From a checkpoint of a small transformer trained on Wikipedia.
Architecture: RMSNorm before each block, rotary positions, no biases in attention or MLP, untied embeddings, local attention windows, exclusive self-attention, value residuals, hashed n-gram embeddings, an embedding shortcut, skips across layers.
Each number is 128 + 32 x the weight over the matrix's rms, rounded and kept within 0 to 255. Layers, rows and columns count from 0. Numbers have three digits each.

# gate: layer 4 MLP gate, 128x96, rms 0.356, rows 54-99, columns 0-95
# up: layer 4 MLP up, 128x96, rms 0.371, rows 54-99, columns 0-95
# down: layer 4 MLP down (transposed), 128x96, rms 0.252, rows 54-99, columns 0-95
gate54:106095074139160120121116127136120100115129149144097077121108109135130173131097117150129130080104211096134147159145140149119131156114196104178131186145148145117166183136150090091160171171123118137139114153116163146146123101086134117127148068112125143165084136102116161184101132130173119079
up54:191121112162114138131087140124162082092050147021101137107118108119108146128123118114160153121129098124136186151091175097116096133188165127145085153155134120105113141099139121148159148145137162121112126168130153098121085129139086135228153147117162123129118172149131104172091112143128144125
down54:113105102140144116154124152142122165178169122163121111124103135115145158109131118169151144114104165097184074123124117126154148147122189139168183165152172152144189190176148164138100160151107083175130138090109152118148120150057109133103133082128106130136124093104117136156095142142140114095
gate55:123091131125132152117163132141137159125136044088159100077114153079098169092136149165129172095179065080170073062148117172100156127108109134106103126136180122121143110156042113140092085146104069126064074097134086090119081165197125114158093113134100096101133104117101095112137087141120110108
up55:104191132137132157147092100104095133118149113107154203183110097098163055102149169121064058106108114142132065125066160061153194164119072115118116136156117083111129076142151147145116128148108071147124114091094155145143182115131102099113155147146170126138161113129118054107215087150111102138
down55:156131071115123146159116157098126162137138087121181194199093161136125066133138200158135188129059128159158191078120079130194118100099135101159156095118122130123094071080145124166157167094116075180116117085120114128128149075145070167074109196091137131128118118157152107112120159145116098159
gate56:154093164096107120179112172129135139093043163096135147124159098152122169138164157114097179142134092146137107176082058118144063162131058129104098128112143157108114120115176110113190161166149126174139145176159125161091129142144089170119168082101152141111098144136132198061131099137135087149
up56:085169114174077089101155095125150133116177134116086145158093142125116116117196136131124105171093179124116126173148200105090155125106151127124156178097192152140189100140068169136085070122132068174134174130155149143144112053072169135154120155138162136102119131111132105094162218109176148163
down56:138102121110172124103149076144055124125183131194128115128133116121124107143142107125114069133157096109113145149090171131109140088178166143152153098144166191140147158131052136170134074125145149097133074122147127107138124124157114084144181140148087152133164102139146095167157092144119178133
gate57:204135131144138193193139142117203144189122063039131094187113150180092129125146134108079137161131130133110157129146174121063142152184121083186061164163148101123105098074162087171173142140101114161120189113169158097103103084127097091185165120165118104135099085159180134122185160136074099088
up57:119024123119155133103118216112167113133165175126092144180132138120166222074129130198120103168173115085171078129127133115161113131089082216106161103149118054183114155162106141123059153125126165149113109158081131137106068132111115124122083181129219140155120054130153041098181054116080243158
down57:114117100151139167156162205098162098133163111211158091102070136133207120137159073125126165142164128087099113088138221141148066172149156128111134138158080140124114120157127099092081154226147125153180067135120099132125128172136162147121073130153187129047132128074111185127192149076140119088
gate58:099141130140067075123118082094124072150125150144109134129044090144115066116054147115101144081119135110212162161107140180100123094109105190133065158134104158164157183174109116139089134132139105163137130152145118138100107140101095135181095171144119136143058176083142100168145160135127113123
up58:126122135172085118095101108095111093145087147153142189158172101122112067192084169151143145113149085135129122152121173153135101110147114106072093084120114140117128077202141101100177198111066087113073130124205119170116068192158141090140111115161147101137094198097180142173171153157056134110
down58:087144160127116158142107155098145158161112170104112041134125108124177084152073122130159149080128139179153083129130161157103085107115132150103046121181117126136146140183052104127184168076132162142188112138144127098079121062165157167168082178149137119117161179117156145183127118155140148174
gate59:095133092140140163079105121123085102169139152129171093107120113124183156102093149098168084164142109103097163129102131158143103185093095151112180159090100143167129117190119125167139159095111113163085125098154101088082126175152170136141123130112166069151115096147149143110154140150156166086
up59:120179135127126084113126091131197138062105116160121084136097131093069167172121157128107155104123087146136116199117131071121157127175135062108167148179109107051087172125127166131135138169217134120141131183119121208097100149169074160090042106103126127168111123156111157184166040161129086192
down59:145104120180141124077188092107125147101099091151092091106066125159093120133167120168129134082123118130121140096197167115104136136132137116152125162149099110096083144159152135099079129159196142104206085183134154143127116137156093111085112112117103149181157168139143097104124147199139134156
gate60:153087163110108120120102129124105137101076086152113093146124115075104131159130155147105151143111074144129081133140123124142161125153185166149115091146150118094127111143122161141133080169081115169109137102099113111102140139131068096124113107206171119068151133120164111136170126127141145108
up60:100109112150114134135147149140071106109097147141143132147125110171118153127179134121108093179093180131133117123113148167137179121148038140126119120178036173095187137104109088104182089114106175167143136101091110126145057123194179163124116094127086135114093167144068118090135141164104084124
down60:151096181108147139117097099136136055120124151157131115135137124179091125161161139137114162154114085123082190155127129095126089125097087118110073081124111146130139186126127147064113103098150143130100166201083149181106144178097152081136166170096183090136147113106182092114161102120130112146
gate61:122150157169123104189159128109109103127132193109122105109085146072146130174125110164117151122167066128130143159108195148082154141157168111141186140095119169117103147158189125129080138147120156159135139127198095092128123164104159078122162128129174106155169163132146108183165177161074143098
up61:089106163102121153100137175144164158131166075148108125174145115142123064058094141105127157169076166116083143149120130138100154153156121145154094135170120109094150129132158180185157140095117111117126132137149153131159108102114128121180123105127068096134066094103118152089117122152164077139
down61:096145139101125125098135168143092089172070075147139171099168109083081079132126152068132142068057155129123084115164212115151106114100050135106069151139195132151081044177080159148120136070150131130172117114095175151071131074127168130131116079140118164066094104135125126150090148093167104114
gate62:141088085067151182116135109147176127155099147142077133115089132115153129161073185159137143116140105125114169138085138124124120069105116128141103167142139155049092170132209092196097053112170112103106111129102114093114145103123101159152125178102147177147101104163154093100121098123087144140
up62:108114115055187102076093134163160150149139171128136163124102118152159178118064150165158089155167099165148116125104156138153122055073122096133139133123141102129098098085146083135126127185153142101111066114082141043140149115121125159112129142153113183151144159167163096139108118123095161107
down62:088089127112132133064118100146086154112115130247136130141089106105090163097151104121150122103100102085107120110182109127152151188147185119159125195055181118102144145201188138085115106120135135087079158176133080130174152140123119097102109138161173138090161098149141115101098099123134133155
gate63:153110159080125130150153072141096109071134123151115070122164129195087123153144135106117129114159099138120089077119117141155145101066164118115092158134119119076145143099069157096123108136181116135077109119159098159094110135145133134107177122137166127128152127101100131156105104123155160107
up63:132099116101105119128130111126092148134126111140143156130141148176159129135099114114121145126155091129106144141143110125098159156146144126127132159143157128100196090180117133132151122119091121107104139130136155173115119179128124128123157134145087104145101109121097173122131137127146169082
down63:143130105112139111156146105205122132105130141163154126140103123215144155142167078095151125157150109125133107128159105174133155157080138095140098175129128066126140149149072097122073081102108169097080138152171152117108109133091178133088142123148098112122127097083087166165130132169128129129
gate64:122110152082153167120151081130125132086133132142184131124100119138204124137147110127071120072099108172112093075125124146133123141107131150183096165094154201119077152125110090168168122148054108122126117154082117116141126083105143080143108133137087097110127118138170185103138121096147124084
up64:137094125150166074109129112117090183091151148131128148152111126213149114142195134127122099133150112163186077128093107153151087143143152130096088097085145081149166098076106113131125069084152154079070087108136176101126107230140099118148089162167103097147095133172140096136125151126122187152
down64:096142104122116092128125099146133164115153106128175138178119112132122061150142125152040126084118140117161155093176126141124117107153144087149081085170146153152134108114091121143119126135203137108142119073042162161161112136125081060130209101125121081135097121183149167185145121040118114081
gate65:094083162169155171182086145113147113181107106139114128150107072161139171137098116074167121183184126088106124227107156130111133186133156113125120115117148083136134118122207099132112165133089141122111167183096140154127182145110143066158098132136118131191108123199127160077131159103125140136
up65:163174190084094087145115146086150102211176114141134151084180123165130154078126142121169126172185106177099090120114138099119143122089086104096117143048181172103096090081149152158131103114113110150154118130092117081146126203172093159136122136125103122149123128086163110111155116146120130157
down65:144097164144166206176134163154102079116110122081086065121086123125098144133132124112109161120151162078075134167142130166135134095161139143114127119117104101172138144074127119114145145069100139086114133156167097189135129125158136092190122173170110123129159108170099185074141116145125172104
gate66:133179124102182151162153060090076134112090134139113192120116153115178091113066177095132104135163144118150108061064135157157141121061147096127090160101081163152156206053134116108123089152192178121135092085095156129107133081153120176099139098134182123140078148087118157155154158099113067134
up66:115199122157137101191188124125060153085186119144075161129141075100119037084138147116122133159163145060129093157157132152136064126115112122108140168111104159101101153065106093131136106174131089150114083107089168148069147127118139202177122101188189150166133152120126184170191197112187089178
down66:205166097148091111147157146170084100119108065060109118065154052103118137155115159093184139136138169042065086084184057148129086136112129158125158081131118120118130107154071149162162090160063135159058086128142136140171184096158121153178086172194203126142124098113051110153146103157099100141
gate67:157061186147130068166170117115103148136119161080180116071146114120176111123154120070087154114135156117073137127112122142112208048102173091123174150111190136150126139113147112095143237103108132142115163150156112099169149179129120124124086107160117110162142186118127172139134134134052083150
up67:146135186161148126132181099134136152109201147122083161099117057149150132169124112021116127192101182109095135174135102065188155130091127110123155101113158115113183120154068099146123182102136188109127154124133100148134109144137135092231131110126126076159124176079191161142110152095162064111
down67:134134171100119116160090162105089117136116176048122144109159065093083122128121178061188132138109171112126071113114124154117129165116126167106114091059164040099114160192109131145149165115118108090108190075163075121170144098091126120162148104172086078189114132197131085114160064136106132155
gate68:157143096159131143139145175156145130103099103097128123153075159142148093039114162146136202175138197146149165223097153170103144150165107110161139083176125100116124128130126090171142055123120106131071155172097133122118165141139116085191151120075177060148093135128140096071119047125080142155
up68:169119172147116094127225123078121123120156099064127154149116138135109125182160137129137154170096091110062141144151153121151159135144116095130095117103095088116157124084115134097180078085182069175113132169138161108070148013109087143105193203061162090202131177044186106057156100106164148160
down68:176104144115125125066117135094162137083149104089132178164081169082083129151136169162088108145071138146135161124133141139152121109143144105136133107196118129057108080110121169118129156061143100124123024085117142172127168088073093072153118187102126083200175163118118160111133112148054140101
gate69:177152182082128121143201140071066155094179190137094122165112094126172073078164151144092150142115134159198098185157202137086175104127194073138091069137119094098125135149126126095142124183154091141126110137073159149114116119174159147091123140116159143133144041126147163135192109100121193111
up69:126101089138133110101066079082152128153121088162143163047179106118101108139057120115189173148138094121105137061082060115109119174093082174122135157137206159162164145124118124153139160112093157161119135107195083168176118207124092144137146096157094121107069173133077129160079146121125133142
down69:104109149122164093135116080163149085144165115131126150133131188139144072157108132170194191172214089092172081159108139162127137111107130177141142106185118147103076170159047135149133140129130089110068117132204086153114124182179115131047086080175116149133111192098073108138060072156101136099
gate70:115163180196088125136156167104150116141094197120121141117111172128126088094097118143125137106116123093149089118111111101144111130102088132101119138141102127068144105082083117204179103161144180134090165140132154158094124136189099090114116065184122111159135107107066144139189130156153121116
up70:176116059102151097097074089099113152158055119109160144101119099083103173159049160129157107117160141087112199120144126150175146119155134147159079172143169116090101094090170156146143115174161085099096143069175082142138074110172194168206099136161092162100096115095149126111139105055216096074
down70:152171126170188113141159135105185082083126151143091110150130147193167133185103153162089142117152152176104133126137174116139106109176119101103129125126118072154080129084156166126184156143181154106165119176113165190132084108134113075126078149144069103133125159086066105132103152145150160129
gate71:087144153127142175103084079063160089192126214138202078138142184126094081158074183114162182124126127129146186101129156112075092102140149142151054094145103103124124080061093076106070095129092120092095152126144081146094098092173158066125160141097123153059118077150107137057171098119142088150
up71:135122107043119084118094142117113157074144081064083107060112154116102134113150059092072030102158148161128123090094117155155073075082116153150064175068089144140129105150161165128178176094138115170153150153153102168148104089102094139149116175134100164111108153114148151162138142148100154125
down71:149130115136128092125141192163143099114195090195144188111144099200102167054150133094093081131150118171152136158158107136126069170083111142175135136066108116086091126174099175093162118120144205085183107146122093087159125127110115130114160106125192166104106086072159141137136143204115083121
gate72:137137152140177124149133125137096105142107160194192103170123145179115138182136157084131112087184093162123187128107131169091047169131102162072135120102126110120080136108200122135137062064123114133065024208131126113094164173049076090121140105159124111112106137099152085119150080059150119087
up72:124165162096135159089170096118104067153116124113164072128073183127140182114114145142121159111112140122156172174162120159074096202160095170092140176155109153132123086123134143171130069130115125119132142162101112091116127185114091090182141120125150103129148179106144088176180149141113111088
down72:166140180196125158076145148136143081055144115184092149161134140112146124122152169103145136079173147183127118090191096180104073128165095132066168159157166149172117145096155113115179098068095099081093113119124123143079174161085096128153139096167116103188156134139104076094122153092127080142
gate73:145117132119139164089120125073142096140122066060134173142154125106192144146111176107152115127118125133144167130097136108146140126172120137108077136124137094162130150148159116096131135072130156157183111108096139125182111080114138133090131117147129113151134083165133104097117149091200143162
up73:159123106175173099172145139111102145113124153136121135054135132106096115135151145141145183124109185133133165155108113194089070113169132103212130137181167111144084147165147171037111140094132142101153136144123118123181062139126100112114106084141108116117134122136136163073142115088088097124
down73:128179155115126134090096124092126115188073186164127142139186149159126091133104134146126152167127144145123088144141142086120196182172174138092128115102110136150193088107155109098221114107137160133142158112143168107115149089115106129086155101188202102130073111119097153154168129129124135148
gate74:106152119092138108141214137162155186112090130088129151068159101151130136106186133150119102107179074111154140120074084109081097157118110107100099147090101138109131124105083146178133120148156106120130105087203192144112130167112122176118110199159141093118127194106092152146120105132127147104
up74:139028071114137167100093131142134083151135126173138144165129116133159109182063108115127149145079115149102091129189121111129125120071188125153116148136197153183065128150182161109114222043104153107092147189141112069132105161121118098127098131166092155094211138187144128134162096140106107103
down74:146093155143108129134101160112147166146109164128105132174125093136084084182153092142140132068145090148087163165134084054138152055147071154148103114119133082086141070127133068186117135145118115142134122083035137148132179110114165099088130063106150148152098115144152145124164121108101098133
gate75:114144206138123109106105182106162137168112087155160134143151163083055142091111154145176124110150142112106100119078191112102165200151126153123117050063164134139133086197152122143092123189103095136085152111096091161127123104103118097159159135105058086047104092156108134124100165112121121083
up75:103134119153124096120213057131126098139124136140150124128145077165104106106144040170142188087104165133114127096129081140184110117122150119098122150169146145138158112106102098144152180078131171123138125129126114077118117164152133096135115090176115148181139126112105151157158138143146119115
down75:112131089118153099067122119133122065079113122137103131140106128114179118081173102117113120127115103084161149149166157107124109165171134107138157138177080166178134121106158072117118118143124072145155109187055105096111123147138108113108126152165135171132149162135113196138106109106132141167
gate76:093092084119160154158134150072118179100092048152143121139129186072059127159085146117060081115124143176143078128078082109188077142101196190133129128134115129112177153135096109075131138125114089119113131193130074114144040171171170107111169120112086138094137134059172082068085129077106201151
up76:141125123135090131177134168142114110153186176136074126147101118090128135129159116122145113115101110105138123135106159164099175084149121127149102125129098083174135167119074173119107094141131133150146156126134108110122175117129126103157148120150114138165157145140103100065114102123125129170
down76:166086071069095146127056054132086100120120141148144137158146073107097136120116161137060124109092144107101117104106102151173154170097150195132111048090147076110129131144129153085120122115170132140124115191187109197138078134068146137121098139155196160123098109096166112092159138115136137110
gate77:166140145178094132151136125069158119135149134092139135133173097079083033134150096148147142105095205171171119157107109173148113092128194106127188104160154086128136145187165138148065044145094061109144137154142123068129099134120123104136168102138194117114167069071105155131177162149094115120
up77:125104086166185146090086144127101168125118091147062102178159099116120137117082084122105095127104081135065146129160144139091147091124133101106169138108018116159141069102077139164117128143154111100095128169143144134136072122094101177186116121158080143161071133115160122152127059101128108085
down77:174123151143145192138152111173129144084104095168127163081125187103160099136159178128120180104138119135181163128129122158121116199128119121167094108135155174194131157091141139067134136126138094137195134135109176129156174126106160125131117120056111139136196125165177150105080137133121150134
gate78:041158131179109071086090144105010124140169140087104123123086139157174209141058114031160066100099109105040167147153111110059152170158105109159103203081116151165140124150119159109153104116183085185046100118102133153115166117137148064052089162143120126112071137171148088088127157089201089054
up78:156151114108073127121169130101114133066152144129134091134123116113138115127108191169089128124120120123181164139124086133094125113088112145116098111111103134087127116153099166131134113122123161131134117117157124137126122112114157128105143127148119140123144146114164129113124123115163116128
down78:099108144200174060140094129171108142150166128082177137130094146193162158132123129076178132140103152082048118130119127108076131169135164138157088184088114116182149127172118151101128096155175153192098129126114137128089155126101123175078116170135090104159111105153123124096121115072146139097
gate79:121077125158157117132153138152159064134135177118070135082115101093087154146110131194145171100073173097148152127126143132188129116159151119122153075138111111059148082115122083167124121111134171150108117136118142100092096144150157132147178104130095107082115117119115098128121039224058130115
up79:153143129136112127126168170099160101115137183116178155118092135128128166123067136153151157140106141116180146152156154172121132153106130108066117132128129157129134212111115100212130097167090096121135120081108092123070167140104118159143133127127107131155118122108154151096160181094144105123
down79:115145174136208105160126097107145084119148150108122149109171105147082125166100129125089105162061151115094122135149205110150102114189184113093159132129158135117138101110146172158159136142151137208136168073147114102136149125134115131124144065110101135155098137105130101129121123136121108147
gate80:216101090196139114152139115048062058111048087136135178144125140087156158089091085145128122137081141178147112177061083143100145157132117105164123085096113137125139107115167099122159161110152129117161141163117074107083098116171129143129121069088120115162156147104141169131116070147066151127
up80:128107111123101055165069122116103170095123132142156050075141130128121114221165108109088137105110196103133145122156141088099083138188076046206158143135186154202130114095080124133087140144142078128170196137123095110088089095135198139150119132110192154153163134112111102183142086130183128069
down80:043092124152143121159102067168154150124173148101137049134122174177146127155210179135124081122096126114131075079155132136196126092100111144102122159146148118167104145127091128151105152130062079122115112126118144110161120162117165162134117100102238190158128149110102094152108120080140132080
gate81:128134156119160170139154177087141097113143142206101168112137171132110108120135134082113142150090082091141082161124200113105123128128117141130121180142132153099162109132146144097170126149122134164131141118098124120075084090180119127123128112147197170103075125158122172088214132095072132140
up81:156138133133098083099134074149168121128131114161110107138139124112102088126085071094139185148089074121120101167141130124130143115119085148157073105123129150122137128083167130151121155125117131097162113114139114156095072100083061106156135073201153169108123117124166145085107116066129155115
down81:118123115162172103139122086169083158149178171088167107139112159170155127125154094127108176125115092109136122146133136158107105125146082121139121151118157156107094136075176090170141134142083124051123080147150169161215119144169090105170121166059083094101177120089090141107072101107125147183
gate82:064085099079123149076159119123116044177104152146173114097128086162175140087133141147148162064162130068141107150140147114115160111119123120103125102132131121130070129122089142112153163124071170137140071143136119073153119128154156125137200121121127051196149141112182148125124144130137126148
up82:120160182080176153097096112147165121120067043161198204128124083093133107140085077148134129150144080108178085168109118084134158126064162118090092088114155107144067136135144117143078151095134145150083080115094117127088130182145138129118184111168085052133154166160163119103054167201116144110
down82:128171151086086096106152113109113127125079162093181102102118137115085109121110091117112112087145132100163138088129102156111130060075116149063083129102112092082118185109163112102156160086109147107088121156117189088130125146155146114139143145128194078132135166167152164127072128182143064109
gate83:114192162092107067108071186087153107103130113108145098199186219120125154162134141128089088044132096162147089057101101138076094145191146122102112109158143172127181128143110177152098158168122080150167105181142150136175101116077073094034074132099111128118139158153061139094176108128072075092
up83:105126112095131108114159090126127122164159056153128104108134109116115111115153072081153111120134128135106082149088141118117127113111121106089140166156150130119124112166158091096169167139120174174164106140138139155128099149157124103135098107149098108146110119095140155196158159173087158166
down83:125106069152093157084148145090074131131108129096126177108112105108100114140123096144155132142149139087179159160134138165161149181048146166164140096080124087145127106117169097117154112181150155119125118101099056150163139092140165142209120110146147133179133128170141104154142125118159140181
gate84:134125108129120106130138132115177089116133158162134125128123126122117124164128140191114104095147121134142129140143084154143123094107107137102106148101156096157082159126120204101130171107125109058143145170096119103108124085144139130119161147071097110115175162198144131132117125114106138157
up84:094126190171142111097133117123099177135131081119105142148172099154140159140162109139106149131064147155079119149132144111128149178164114180138134141131092141119183100135174166104151167173153101141118089142125140201141125133113111163108145123123142078144081098084116096168133120119170152170
down84:104144105133123154128102137174101099115156087089131107151155140120145170114104149101179131190147123169199147098176170134116131127113182100154116107097164138121157094140106097125133124183155121140072114128140105084122140126121101142114123109180117135157105107064132178073124166142125086094
gate85:177151156148143142137145092132130113138103102191130126161175128110088129110079153126140057118094114194128186093104081123106136112121180171121072140135115140079129083094107118081163106140100107073119125154097140158185120129166153120183104147106174126138096085147133186137167142126117131105
up85:173094130157131139166172206111127111136157061164102156141124123101153091149109115108110127115153139166089094072108111144123099110071195093147191141150170103128120167148159101097186178135088113101168109214070137123166146109140146146134103076158136139085120180124110117215120152087147177095
down85:142137123146096133149174075099157118142116171109163120112113132191164108111129125149076184140116186081122103028094179113093087190118088108106183097114134108134109163116103100100128167043131105153106049167152148165085152131100127175095101073135052122161144177129107104096116121126165164139
gate86:118134168116093099113132139134132100143156149152101151123111093139156108117137093116149155125121109029141128145166152109099155134157084111167133122138174127138139101132147175129124088175072147168140115134097098144114154122144103089140137116144185186174054116130106109116134154143114111158
up86:111144097125150130128067134154161138104166128117053130056065190127100031117135131150150122118097125091108164117157159153144157103099196150148138113074095127030141151076131145119084095116100118061150194104126112205170172193176134105147049125124162149133122127174097168064169083098150155151
down86:150128179145133143113153133106069076141141118097149123173220111129129181097071132147115184146198186177131146137130134113134116127128101117107082144147108149164116128097085110151144172093160147155109150127097175128131084096112154165130137149167131141120182121150114031133152145180133128137
gate87:038135161076115145148149089152096103170208126129093067134098164076117038143066055117147148138139149137195125107147088098137175159150204108097080083184115188056154136104101145120124182167120156127165164163134180120172133135103130119159141151116136166098084158123125148163147098081142065140
up87:133108172127134087112163077087114118095131112187132180063160037111112145098064090164151135104120223095184164129126135083191140185116183160090155058090119132071129123172144146099137131183081080143124127066179074155127122221155104094150144136122145136159169090107097111101116155198095164109
down87:173197119170089113184107205178078124153198150089142131115134142125105174154137078157155124079097131131140143174099136113141107132112111142134078164127189162135105089081092117159154145169163166145138113106119169125118111131213160138165118126076147092074150128118140128093172129094140206128
gate88:168131133133107149162110056076135109139134124142079143117116125104184083137122154139129165127069113145133170107098150131060131166130124075184144151122114204188137114127136167152127166118084141124125122070130061132170129100178140151102185144151096123143110189091107147127087137131156148104
up88:146095116165194072135128168154118093163122138124161079122088103147054146193196096122149082092156150119143078139149126104167110072134142156138087126125102074087138167138133146148155119122138131179112134160036142079136135133146090131210094090163121145160124115142149116093181110121119112110
down88:117110124165199112108108125094049120068054184157130119129180164080141167152154120105110096053145130137189138127124160085219168137185102151143125135116119127086160070196115117115118126139179115142132142146098075128113153047141083143142146118127138152150090121162163090118220092140094106087
gate89:130075137086113108137126146127144084107127105152128076115098158082134130185118161099090191125143135160146124097069112182102089162174124146183180102142160175140085113094121114128107089138119195114086103119065031117099101073204092143107136113149074147121135102048104134066145104137118099141
up89:127116090177133178120102156135102152117115125096136159221139100120062167094138071132144045141135111143168154120169174080108143151073102147136128107115140077063213187170117150099210132168167079150147125119156201102164113179118144137149120096147178146167094126154181070141155127124139146134
down89:126093101159146176101200163171134124126117121055132117169107131113093192104078088163101036091151151162151085090110117107172151158016139115092064127149121088112187158145067164112195188077153058178171189112156157071124094169057132147120123085125190077116047128090124091105139100093129083138
gate90:159183155151124106154142082148104195090163162176149136112165145188154100106115162150182168199131093115168160108151205183128102149097177173142116098168113112120082117119082083100071121188170168157083097127156149145115131156141127118148132138155102115133146127090135125108110162084164114199
up90:114138081182098129088087111170082120110148055064114088168181117155111098135168162151146164147115166152112120142124081158134146138151104115187114081112077094129088118124106145110101099176143141181079178144120082114118171119102139137141127115118099128135110136082161124093147102111163171142
down90:141086115103121082078080161148103065149133087093153132200117060074114115131207069121116116103127111115133144157148104093121168150138104091094128098174075164081130167106172121162123094139169092145088178115140121131126136187140164121127121148101095145114153133188097074117114143150152153199
gate91:128184112131117128105103108101105113149144107112123112153082146115119138113081131109098118099068145139074150181158176111075141106184127092114143172098152143147139122129121113185144108154072138185172179118087172073132129131115063172085163133140187119162153197127188148119157160141167143138
up91:096064139131150088095150113082152147165177166138111115098102157153110140110101103121140120070112138142145178138139095056114134104140173103146177131158145137069131157117087143089124082118079124133202167141110104133151154129067083103074141115158196176161136124110124142121087096064174115124
down91:115125141114110144170121156131138190171187155163105155054124168168177131105109084085150126134102106169188131149135105124189156141094134118069128159135161154116151135172148110117135166134104101135101171077139090191112110123108110153098133161115176135126124136146084114131109101096090099112
gate92:105172148103110154136151172131219078094105175102149155120088146202172169154135156185161161148153105088206110174085150107121097110146079114139097144128150167117154101122129154126095137163103156093092117125141252123105149165108080091117110130149145115167149154155119135127144108119137107150
up92:106099098095135088106153093133084111100158144141133206100132066078198139138127118119126140046128067160090138086138147121123140141099171160147109126113177100164101103156157141109105100103168148175158117103115146164142103151112116123120121140095118109093115072119151104110107159127138163120
down92:099062133149143133119149102147145139130128161116113187109137070095125106120127163159103147027139075156166139185102077176139140120151121099079097136184178141132132089138169190163141131103135109120168128111177104127155137159161125118193131110104137117104101169161163161114177110102095095080
gate93:131095110125120107107125068106139108086072153134131130119132154127096147117090143154126203078158142106187119094119178194093129069131137141121103119175168131053124107098077074133177110149094169139152095171142091121118095092130126140154144147103069117148121110094099141148172106145134142140
up93:117048131110129154214165109143134113137118110151170066109098154134142070161125150075141184106123155138144123134162093127117048126179146195087150135143155109142148135154142122150140129142113130131079119125127119148152149147115148153126134080115093039117099137043130102155127121123134126135
down93:075111125092131140150125071119140095153139115163118152095132147079174094111099069107186127091081132085130088119147102173114100105109146139110120116056141117147149118152131179090125122162156124133119148107091103141120101162095119132155136125138095039176174162141104097085165102161103132110
gate94:086108136104195084117150153131121198053117128148133167137221112147136195150123183106096068095161137169113106142143139124071150153119153156061121137149106130169122137147117062138147141123123209131069119161119079172145126120145099109102106078079103101131097092080083126072149127115053105145
up94:097149114055129187098088127121059137073097209146161196128158063117165097138138118086128155127138143090122174153162120090112170138142055130155126155165116179140131098154061047142145123140154233154129102109151067103188089092139124144119110133092143110166120118113106127125125136149089110147
down94:121150095121103175111092129136083181107123088168117136091149108161130169148128106125055098114177143114080134153151156132165103159141165093084111149134122079090021120183152067106129136098106174161158132116125102151148117129134091104100051150091125101121148107148074135114080118091100098112
gate95:155131092087114172193082147145147141113103114182142166152135164105106064121092116102121144079142093140120100153100162102126112170152152114164104192086121114139086125111134122128184147140086105106109114164115165127125043098109138087121144136131094128132152156124171122106155078113108106107
up95:093133164159149133079131107124159123159150147090124119119118156110126155146134226124111126137130149101100139114129089127112145128113096119127156106154177157130146172139105175150153106104171122161137150117138122164085146121180157166098160158115156120098149136119103150143125183124081155145
down95:142102168165172138088147129089092106154116146048131141124162082140143144164116169130150108156135072075111103196136116083149126083112154135172113063150127154130150077122113136142015146121152152136199149143066087171113153173104079100140142093164132168109119134151098093153080121145125127145
gate96:163147110141172150115123116167208086140182132088150163147128134135127133145134125141150135096103155150129149131110134070058088070078124140147112255157145114129162124137151182196143182056115133099143114041120180112114089159112155104133132152117095080119134135179093159115144163111088080106
up96:172136119157134124139068139097119087152130145140144141134091166115151136083073093131102092127135130189156178082128153051119068094105129148188103174127122169098122148098084106128126169144108105091141123090159105139140096142129170151176120131117126124146131138090134124159145124134152113121
down96:099159098192126124089138106191127073128134190080112132199159137123158073121160103129110092119153165177127155103110124028129105085091153109160095158135165084146099151150140156110136145120069123067106092066079146111125093087090131109137082107120130105124148117134131103170135143130114144104
gate97:159095129142117138153147200083141070144144125121141149149116188157123117145101157104107209077161086108149181106148116120133160142171148103138073128197122182112151147143090182083134080165094141142072076091087108092079129117130084131119105149178096128156095135171173157141161115135093089109
up97:171196125179136119098135117051202136153101152105082136089123141143105080123097071213125188134146094141127151154046145174094096177117124101128160120072176140132159110182159080075101124126161151020165136149108143117098136097096096129187140120094158175128150127152109083132176132140111113164
down97:139178089154177132126106084081160126153102086073151117138159147077162171130087092084123153102165121157161125156155106144156110127119133162095101144124114132123139144143224148149126197121131134129137127157074173095156146129089092087118081138176128180098143177106117135172116154149103093105
gate98:127128117103151149098129113098129168147125149100111144120127107137157147107151141133092112134143129105180046131119161125179123107078129128073132123103100119147093107112164145196111163139135128128124098092145193106111111188156123068097164174164059059126129165146124107118123101109135158082
up98:097120159145115153167169131083117117100109147140148142177115128123059147140084127157109091115139163116104126153136173147118109189161134145164098143131165140110125117114119134118104089133147149132117132152133105123140102078144133176158171083127113144147141154109110129161146171099107100164
down98:159115179117180083131117169142172129070184127169136159099150126126157115166115169196094089152170096147133098143091150159126142159124174168137103141136057147160106107118148177155129134126163162174174098134094137108117136159157156089139128199131101149129169118162131139089145111166168143075
gate99:162114172138120163105113131093179129151150139048147150085145141109146133095163087134147128138115113077174129087085130074189109125115113144121160123145150177116170112180078122145084126108099117079087124105102136085197129139184106099143168126123121081135129100187087082097159140201122119093
up99:141136129152132115134135131096141131133117120108088054183115114128126137172126161112056092110134110157117139119106047111082145181118217095090161168082125118084164126139111114092080146094171183140182149133130157110156118130113137178149083104145129075149135094098140173137132122089152190101
down99:168119129169126118140112126172187131072146150075143158131110112060151150123107151136195065086159118082154189128113133089121097163114073093107105107140116099119180126119087158093130150107133160185179110152155140069163117129134145154190117149133112052155116083154130173132122083139108126136